config.toml
n_layer = 9
d_model = 96
n_head = 2
n_kv_head = 2
head_dim = 32
d_mlp = 384
vocab_size = 1173
activation = "tanh_gelu"
norm = "layernorm"
norm_place = "pre"
norm_eps = 1e-06
positions = "rope"
rope_base = 10000.0
rope_fraction = 0.5
qk_norm = false
attn_scale = 0.177
bias = "none"
tie_embeddings = false
parallel_block = true
init = "trunc"
init_std_qkv = 0.051
init_std_o = 0.0
init_std_up = 0.051
init_std_down = 0.0
optimizer = "soap_variant"
lr = 0.00248
beta1 = 0.95
beta2 = 0.99
weight_decay = 0.069
lr_head = 0.00545
grad_clip = 0.5
warmup_steps = 200
schedule = "wsd"
decay_fraction = 0.758
decay_shape = "pow"
final_lr_fraction = 0.1
batch_tokens = [8192, 16384, 32768]
seq_len = 1024
doc_mask = true
train_tokens = 86560000
steps = 5031
dataset = "wikipedia_en"
Each number is 128 + 32 x the weight over its row's rms, rounded and kept within 0 to 255. Layers, rows and columns count from 0. Numbers have three digits each. The size before them is the row's rms in percent of the matrix's.

# q: layer 2 attention query, 64x96, rms 0.108, rows 0-25, columns 48-95
# k: layer 2 attention key, 64x96, rms 0.12, rows 0-25, columns 48-95
q0 078:168103143131134146176070168179126082061199097154170101139117169134177172107176106133121134114150152150142129144119148080094104109113159137109127
k0 075:116143070120076123133092124103112149137127148163118122179116162111072085137106189089136139163152110070078150154154139148154122102065137129151135
q1 121:176098155118150131169084117185116077072190139154198135120125177126180172131136090147153127114152076146197102160135119082089079144143136148133151
k1 095:161123154127210142094167084186158084122128137132103127088103072203160130150133086171145125086101159137156070126155119113090101151158114125111181
q2 104:158064156139168140118143124175079083119139116145130126116133155155192120143126097168165113093102052120185106168097094099072105128164072114114153
k2 107:132117174104181081158177116197149112131152111151153143091083097164159128121182049187115149080108130123132097188153106121108063169117132143114137
q3 087:189151116153118165165082120129115147111138168074112158133149102110139198139129116154114073144127152117120126082189124085121151085131158148119167
k3 081:123107160097126117153128111125079154157092172177177151127133165169115067116151141149099079143103124073123168169114149176087103052190105114136122
q4 090:103175067156070127141123110110128120134170120111140127154061183112089109127138134106147178155154141103088142147155164123164159100107100108172071
k4 098:100118181149138104133149181080134200196102155141153169152194113110106161158101142079071090128090083080149155156092151130113146113108122094138127
q5 107:112134118128122125074141108099143139128132152151136066158128146135113136102081159063103157148168164095064125093126109179157161084132190091181073
k5 096:125162154159088131144105116017102133132140174153152170131166103041143116129099193102176098201134113134129151100104173115171139126098099155110082
q6 107:146105117160150194195116142212089096081122099152105073121105118134145135104172055171092136125152129154182128131094112093105092137144129150101166
k6 083:190099122163129132056119085133164154099195106140152173089056103158127144064125084181191132110112154120156116108153107123137136152095138167149093
q7 078:097091152085149121113144146112164141139120102199110167146112114137115141106111159094080129136113166177115125126092080155107163160080167127035105
k7 117:118169106094140129131134107071139172169084160116093150162198184118059121147081198063112123168163126127083168111114152137144143120176135130156118
q8 109:128143135117134110083147116067109111112109119153140134139173126098090078128075194086128190147192127111099163055132142142146137085131138121148114
k8 115:096189104146098166116140188064175172190140191103142138184173135144114149158076144051116125160115150093117151107127140128121175098151152107107110
q9 092:106170100179121125117127100102104137129115122189066136140095112150059118134135120101179163138127138156090121130116128085166171144064172106107107
k9 113:124076142153140071165170073195140090124157117100139082141160087155157130106177048215127131087130157138134084143155107127113095164149137132097133
q10 067:132138185111182171129156121099115145131172178057133165197136124091111180101123134151169175143103161140102130064089156107076155107115128124144080
k10 210:142072121151132086120136111221122086076143102143111120108076106170158109109185066216172134098137138151153084133123119110114092178142120143113169
q11 149:162091127155172148139117116205109084099098113115128166072086093142145081150129082166088110102120108140213115195092104125138084158169123163078155
k11 099:142107124181097137127116109186121116105160100122092137152103049175135135141158053210185126151148161177159081109119116074136108164131102138117162
q12 089:167112118130117211102081081156103093149062068103136131136080140167114169161113119153152125137118053149140138085051074126128125095124183127162172
k12 094:096152078138154141178124166061123153099187170158088167125159111100112070132095175064131131161162133089124116179157153092115076126143094164128084
q13 096:121112185133158151169179127070126134146050144167132219109157060172139183128150121103114109133108110153131135081142153115149136087146169073148095
k13 082:184178051133167114131166139129141155140175153135112060104100154089088177119139117132079162113120192160070177155134068080109169186133098164142164
q14 094:137132164117112174075175102119164146132135129116142129145149157108164126101142169127177129125154121128126179144105153147114168109081159124141122
k14 084:166107114142180155113131109119138137120173132133117120029115111184165150169107079099111122151093132164116074162110119141083111167178098178088124
q15 099:118131045133136091106162145105175142131088142068102139120135128060062154135111168116070159118078150157090142108160089136154115116094123142151078
k15 101:141169167106126138182145120189105114113131095173106137142094084163129148108128054176099124083124117144154156162098129139153106167143148127153122
q16 094:105156172156113122096155111112148147149075123102044088117139160138085091133111125130093147166126089124117085059141105198140127097085158113133102
k16 081:137135141142158117149203100105106109123117118163121134146152115195154106127152092097127146091113085137148125123157101102130075138201181105118080
q17 103:163123143089148155084107136155083093053147147101086131107116104121156208126146102124093118113161102148224103159155127069122117158147069112142173
k17 114:122155088157110128152125159101135168179143139143099084145169163114037148129120153057091101179122106098125170116148119162130129076159172143148097
q18 101:132102134172137152128202103160123106115167139039126113112159126109138098093169128169139126118112131155160125072143134100121161147114177136170132
k18 093:078127096119090098163066129044119146123096170171139109197118151101089118167090160107112142173117102056088186112114130149144126123116107145145105
q19 094:157126124099152115161162148123130157141123161145115104090079140175070141157132145164133086135126125072111184080163165151122162126093113113135090
k19 089:114128133079096122098155053164143096077071132144114078123134090104150108106162095132119158081154129161185127111123108093118087096161118167127169
q20 099:165081150163183097115144158148116092152105165130120120094077103144167198130125102190100124107128113139113094168091197082118128152103133123141091
k20 108:117157147108103094147128202074104148141123116165153103159163132081141124096102175073051216203133121137093131075128178176133166119125133144112077
q21 095:109090124117134126080113153107186156101144059098074161123105139111139152141157105123154132126135148141118151118078146099134174123147108097097106
k21 090:133119158209117161143099156141080151175092165179152109104132124144113144106117124159145089090153118080127075114187171089096140164117095145147117
q22 099:118214117122111121121154179095182198128109130100232121141137096096092102152118108107170095149164125114125118104125123137156204157097150132102105
k22 097:160084144180131107180118096158145091153135057127121142072093148199115119092151101215103130110106124139102114119128140163129080098129054137161175
q23 099:139125175076139118163113166154046112122073103144162125123115115107147112092134089167195109079121133114143094126122162161121071154132127063106173
k23 094:053154100108124175126121128121124144152132142098128095108143152134185135124113193092069081139176090145098153130123093102127153150111132146136031
q24 103:120062106188187159134121108125089169096140143140133148118153131141142159114136112122173119161170126122157075083129085109105042155154075178122114
k24 104:127173137145088109186113141094171115136094120093142088160126173067115099125084130099204129132099123087110184073107153146151210116105137131112166
q25 104:145154136109117133140109122126145150164088124103118132117166143091115128139119160099097082130109116155067111201110121126148139101129121181160105
k25 091:148066153086109154120156159158136155155130082089148063168073058200162094083127060187152169135127177127175114160105171111085124175075115170108093